Each number is 128 + 32 x the weight over its row's rms, rounded and kept within 0 to 255. Layers, rows and columns count from 0. The size above them is the row's rms in percent of the matrix's.

# layer 2 MLP up, 384x128, rms 0.187, rows 209-233, columns 64-127
size [ 96  97 104  96  96 105 106  86 106 105 120 104  96  88 108  85 100  93 111 104 106  92  99  91 106]
[[180 137 119 124 124 158 139 104 125 140 140 123 143  97 140 101 115  86 107 117  98 106 140 118 115 127 184 115 137 132 104 108 116 115 227 161 135 117 140 151 124  80 185 148 147 150 107 148 124 121 117 154 171 142 126 137 137 115 144 166 157  45 136 167]
 [127  49 173 136 123 114 119 151 181 147 125  85 141 152 106 135 171 109 147 173 125 183 152 167 130 109 165 118  81 158 111  61 117 153 181 167 146 110 136 126  90 143 122 122  93 165  81  95 131  80  98 137 126 124 169  94  22 139 149 108  90 145 139 162]
 [146 151 106 129 110  86  82 109 194  65 166 132 120 127 156  68 120  89 174 101 115 131  92 168 153  83  95 130 149 146 102 116 139 119 112 181 111  56  82  82  83 147 157 102 165 138 101 137  90 131 150 141 158 140 101 163 172 105 134 105 160  78 134 133]
 [103  77 122 151 156 175 152 101 198 125 107 127 140 121 146 131 115 119 136 103 145 133  95 197  81 134 184  81 150 190 123 119  94 127 100  63 122  82 233 106 163 147 135  92 146 149  78 102 151 160 165  76 192 143 185 119 121  70 165 123 129 128 121 152]
 [144  92 162  85 166 205 151 124 112 123 114 134 117 178 169 125 104 116 141 127 128 149 168 130 119 131 120 169 201 178  85 140 142 149 136 135 112 122 172 104 103 108  95 124  46 182 136 156  93  81 131 130 162 175 132 139 147 128 164 164 179  73 138 123]
 [136 100  81 113 162 118 103  92 145 140 132 124 127 190  96 129 105  74 133 154 191  97 104 108  96 160 147 216 146 182 158 116 137 133 172 120 192 113 201 146 124 107 118 141 120 102  99 122 201 106 122  74 124 116 148 136  84 137 183  60 113 131 107 129]
 [124 148  99 161 105 108 128 143 115 139 142 150  92 135 131 114 162  89 144 127 161 179 150  96 152 102 105 113  82 178 183 146 146 147 134  92 158 132 122 123  81 144 115 140 130 144 144  90  95  72 141 138  61 156 154 114 123  81 177 126 140 145 187 127]
 [168 107 108 158 187 134 174 137  52 112 138 176 128 169 161 115 147 132 168 149 149  92  79 133 194  85 121 161  87  92 133 110 128 147 161 125  98  97 126 123 184 125 145 177 111 144  97 168 132 188 132 188 162 180 159  92  62 130 125 129 139  80 155 167]
 [119 119 209 124 133  86 138 145 122  90  84 119 125 153 137 137 112 143 103 158 223 161 148 156 111 113 118 108 112  87 162 159 104 194 101 182 144 124 131  70 114 138 158 165  99  98  90 142 161  99 174 159  64 118 153 102 118  56 107 121 107 117 170 135]
 [184 147  80 180 166 182 141 183 127 134 150 109 129 137 142 135 139 129 122 130 157 149 120 105 149 175 165 124 136  73  99 152 107 155 111 130  99 167 118  90 153 126 106 160 160 103 154 132 140 142  98  73 164 110 122  93  84 186  76 176 173 141 197 121]
 [131 102  36 131 121  89 146 139  91 142 138 138  91 132 124 112 118 134  86 154 125  82 117  69 100 199 142 107  69 181 155 160 158 193 116 108 129 100 113 168 111 148  68 127 121  80 153 145  89 120 148 105 136 167 119  44 163 104 156 142 103 151 151 131]
 [201 105 127  78 125 150 126 122 115 110 133 160  97 122 141  82 120 148 163 127 182 160 109 104 163 157 169 136  94 129 136  94 100  86 159 149  90 114  82 163 115 146 123  79 113 177 157 144 129 121 162 170 132 120 105  98  92  61 112 132 155 124 140 135]
 [ 97  87 107 165 140  40 175  73  70  88  49 136 149 115 162 110 136 181  86 129  93 135 107 163 138 170 183 111 161 114 149 121 167 173 127 180  74  50 177 114 126 111 209 121 134 139 140 139 130 110 118 146  97 147 160  89 107 140 160 134 135 158  95 134]
 [181 147 125 156 112  95 161 148  79 196  49 159 136 193 198 138 136 171 147 108 146 138 153  82 117  85 115  75 129 120 121 101  98 145 140 122 133 156 110 123  65 119  26 213  99 134 124 117 144 160 119 135 176  78 105 151 104 122 155 177  52 158  83 160]
 [109 106 125  99 190 121 144 101 127 165 146 126 106 129 131 164 159 126 144 201  90 100 155 115 143 149  57 139 147 141 116 103 137 123 141 123 193 109 207 124 115 140 127 174 128  87 195  89  66 118 178  69 121 124  92 103 166 178 160 116  57 103 124 112]
 [175 112  51 159  72 160 163 120 142 113 159 116 200 161 123 163 105 139 156 126 146 178 113 113 122 158 133 150  45 123  89 160 127 173 180 108 141 146  91 128 109 183 116 109  65 105 149 137 159 143 156 137 131 152 108  95 114 111 112  79 164 121 147 187]
 [141 137 140 130 105 169  80 145 114  78 124 119 124 122 100 123  84 135 122 154 105 105  90  98 170 124 129  82 122 199 114 105 111 185 109 112 169  86 151 131 135 142 184  80 120 166  81 146  76  34 121 127  74 142 106 131 113 173 100 103 170 116 166 124]
 [197 146 145 154 131 169 169 116 145  89 122 203 121  91  64 128 154  82 129 103 101 139 125 100 173 114 113  90  86  97 123 127 107 118  54  85 152 114 156 105  54 161 142 125 155  93 184 178 139 152 199 159  92 136  96 163 100 110 141 134 141 162 134 151]
 [145 144 180 106 184 115 123 166 117 175 130 148  87 140 148 146 113  98 131 116 108 160 139 192 111 123 137 105 102 127 105 146 101 120 158 139  93 123 130 144 182 130 194 111 117 198 132 189 108  82 139 136 120 139 145  83 158 115 145 111 126 115 108  67]
 [125  90 149  92 103 147 135 112 148 105 147 100 153 183 142 140 118 140 142 116 118 118 113 184 136 150 106 101  69 143 106 184 167  80 173 136  86  89 177 103 104 133  75 146 176 122 103  95 112 162  76 199 140  98 138 127 165 181 150 113 118 150 127  70]
 [ 87 158 168 173 104 252 117  64 100  92 127 132 113 107  84 113  90 121 158 154  99 122 144 139  60 161 134 151 106 173 186 105 113 134 134 142 111 115 117 168 113 127 167 102 172  99 109 116  75 126 144  99 163  97 160 104 158 145 105  67 110 135 122 177]
 [148 195 138 127 105 124 140 124 140  74  96  90 155 170 210 157  62 122 123  97 130 136 136 139 129 136 162  68 100 179 122 112 177 134 154 120  92 105 144 105 100 159 111  73 111 101 114 112 108 116  99 103 154 165 105 140 122 134 127  60 101 122 138 155]
 [ 94 119  93 131 149  79 122 138 127 102 132 100 107 119 155 180  52 144 138 117 122 151 218 120  93  87 143  88  58 138 108 136 175  84  96 172 134 145 125 126 156  90 148 162  91 153 115 157 207 119  89 224 128 144 110 172 124  75 161 158 153  90 152 114]
 [122 128 141 137 104 172 155  88 106 102 193 111 132 100  74 125 125 157  85 158 135 147 176 116 171 146 160  90 119 122 108 113 132 163 119 151 150  89 119 126 133 138 134 111 141 138 112 110 139 143 107 120 115 124 135 160 100 135 162 110 100 189  98 132]
 [103 197 103 214 109 159 105 113 122 102 160  91 125 126 131 131 169 115 158 100 155 144 153 114 161 126 119 198 157 175 126  65  97  71 147 107 124 156 107 109 106 151  94 165  93 141  95 146 139  69 155 126 118 170 149  96 150 156 113 119 130 155 168 138]]
# layer 2 MLP down (transposed), 384x128, rms 0.165, rows 209-232, columns 64-127
size [102 105 118  96  92 105 105  87 104  89 103  97  93  97  98  87  94  89 104  97  99  96  96 101]
[[ 80  81  87 142 103 165 127 128 112 125 156  89 104 167 162 174 126 178 104  67 122 138 127 151  97  97 140 126 194 133 130 104 150 136 163 109 194  70 102  77 110  85 121 154 119  95  92 103  90 129 128  83 182 127  88 154 132  91 157  65  82 106  96  86]
 [148 127 104  38 128 188 132  81 131 107 121 149 122 127 125 167 169 168 100 104 131 168  78 152  95 113 109 131  95  80 106 154 125  96 105  98  74 116 110 170 133 157 158 119 129  86 110 187 103 109 126 105 129 120 207 115 231 144 107 131 188  90 130 181]
 [114 128  65 103 116  90 128 152 111 158 141 127 148  67 176  57 127 116 114 180 175 130 163  87 149 104 112 140 140 128 122 159 152 118 127 115 114 100 132  73 134  58 178  81 157 154 153 158  84 148 133  72 127 152 119  70 167  90 107 127 184 129 126 127]
 [200 120 106 121 115 104 160 159 134 150 111 129  79 164 101 157 142 103 137 107 150 136 173 157  82 168 164 117 178 136 170  90 137 158  72  95 139 158  94 101 123 158 194 133 131 124 136 136 233 124 147  67 162 162 139 139 120  73 186 159 113  95 179  84]
 [114 165 148 170 123 142 119 136  84  85 102 134 153 143 133 162 169  98 125  92 217 170 181 172 132  73 124 140  53 115 177 131 141 106 124 138  89 135 120 126 117 109 152 121 100  99 146 184 157 159 129 144 184 146  97 152 110 124 116 182 134 166 125 132]
 [110 134 105 170  57 155 140  60 118  80 103  92 100 126 136  85 107 191 149 194 162 154 109 100 122 147 162  94 138 175 124  99 163 103 164 138 135 124 107 115 117 127 157  47 153 118 107 157  67  83 135 151 199 182  73  70  89 100  98 161 135  98 122 164]
 [140 145 103 123 163 138 193 148  67 136 153 171 179  62 184 102 155 133 135 142 148  94 157 120 170 150 164 139 121 140 114 153  79  97 100 169  92 139 120 134 170  83 128 154 136 102 159 128 146 138 165 109 177 118 106  97 139 121 153 150  85 173 122 109]
 [ 98 103  84 166 181 121 140 138 136 156 161 175 129 119 185 125  68 140  95  99 128 117 146 117 159 107 111 112 155  95 158 179  96 127 161  83 120 137 110 118 126 107  94 157 178 137 196 215 142 144 150 165  92  78 152 122 157 151 128 100 133 145 127 101]
 [110  74 216 112 106 118 151 152 135 110  55 100 133 160 107 151 191 115 159 137 165 152  90 124  98 157 129 154 119  70 180 138  67 155 152 110 162 135 167 177 103 125 139  84 155 116 188 109 115 224 145 128 115 102 159 153 141 113 133 126  90 120  89  98]
 [141 141 132  48 129  69  72  82  86 116 125 144 141 131 196 157 132 138 104  67  99  91 102 120 145 112  82  94 107 108 152 135 131 112  92 147 146  84 117 155  75 140 131 122 136 127 152 162 140 109 179 118 139 213 129 135 140  48 123  90 125 142 113 158]
 [149 115 159 147 105 155  89 110  95  38 125 133 100 149  99  90 224 107  97 188 142 139 130 124  86 133 145 162 123 145 110  97 104 151 169 132 105  96 174 144 169 183 153 151 153  72 165 116 180 126 146  72 161 110 132 106 123 109 133 141 143 131  99 160]
 [100 136 118 169 134  99 136 159 156 150  71 132 174 137 126 119 164 130 138 135 152  60 164 137  58 154 103 159 117 119 127 178 107 126 141  92 147 172  79  70 113 123 156 110 165  81 107 147 157 107 141 157  76 157 108  86 160 142 148  87 125 169 116 119]
 [115 158 122 100 100  78 112 107 158 162  99 177 101 123  75 119 131  96  99 160 102 116 141 116 132 137 115 183 140 115 154 110 165 105  74  71  79 146  78 124 119  80  57  86 146 173  97 133 134 105 120 135 132 126 147 160  88 130 149  94 105 167  54 137]
 [ 91 115 109 116 176 135 163 131 103 161  73 160 163 165 129 137 114  98 108 185  89 118 105 115 173 125  88  76 155 228  97 200 154 118 153 107 123 158 142  89 149  94 148 126 106 148 117 135 150 120 134 103 113  80 135 125 138 104  76  80 135 122 180 135]
 [ 95 119 186  97  90 137 109 135 190 105 150 128 144 101 132 109 138 100  93 178 123 149 133 109 134 154 122 170 166 114 122 150 192 121 152 112  88 138 108 144 157 143  65 156 153 102 133 131  68 130 127  61 164 147  68 183 120 140  92 107  46 140 120 142]
 [118 165 162 140 165 105 149 177 141 107  97  93 112 114 186 124 150 152  79  90  72  87 166 124 154 109 135 170  90  60 134 136 117  85 172 147  71 180 108 132 149 114 131 143 160 140 119 190 112 134 145 157 148 121 104 150 156 130 167 114  81 129 116  72]
 [120 171 156  97 117 154 125 134  95 134 157 107 125 111 138  76 109 144 168 124 132  98 141 149 123 172 105 161 172 147 140 101 120  92 138 161  74 155 141  81 114 134  68 155 137 154 118 171  77 114 116  62 129 118 181 218 147 100  93 113 136  98 121 127]
 [182 122 151 133  72 181 138 168 211 122 111 188  71 114  79 125 164  71 124  72 129 118 135 150 111 139 146 109  98 147 119 136 147 169 125 109 128 161 165 226 172  84 114 112  81 134 122 142  79 142  53 125 134 117 113 114 109 112 124 106 121 132 106 148]
 [134 186 128 129 152 154 144 130 134 117 105  89 139 111  76 169 134 204  68  83 119 144 103 164 112 137 125 109 121 128 114 112  90 179 153 105 149  64 167 152 201 121 140  90 141 140 129 103 182 136 110  38 148 138 123 146 104 157 111 105  80 128 109  86]
 [150 148 164 160 114 121 140 102 119 101 160  84 105 155  85 106  94 175 109 136 180 103 116 101 182 136 150 149 101  79 132  75  86 205 166 211 167 102 191  80 133  97 126 168 160 150 142  91 133 115 138 204  97 114  88 107 108 116  98 118 121 119 105  80]
 [185 141 146 112 111 129 137 175 172 135 136 192 107 147 147 149  99  79 164 131 149 137 160 187 133 105 206 109 173 119 131 154 133 182 100 102 100 137 108 126  66 122 130  81 159 127 117 122  45 130 123 116 165 200 110 104 154 117 140 151 124 171 128 134]
 [113 156 104  91 136 109 139 142 190  95 136 166 108 169 142 122 167 109 172 127 143 184 178 148 121 170 186 143 141  89 133  87 128 117 120 139  77 118 191 137  85  68 171 236 149 123  87 175 189 142 100  89 159 141 125 140 104 134 140 106 142 182 176 151]
 [129 118 118 116 137 189 147 123 168 207  78 148 106 121 126 106 168 196 109 146 183 102 107 173 130 124  60 137 121  99 155  77 102 131 198  83 103 137 177 156 117 157 126 112 178 134 158 126 112 149 140  57 127  90 131 157 109 136 118 182  98  84 130 132]
 [109 192 146 154 100 165 162  82 147 149 120  52 118 118 151 118 141 155 137 127 144 154 125 103 141  89  89 164 159 110 186 113  93 136  95 140 103 105 186  85 148  61 129  64 177 123 189 127 122 155 125 112  98  85 111 142 130 147 129  77 112 143 163 153]]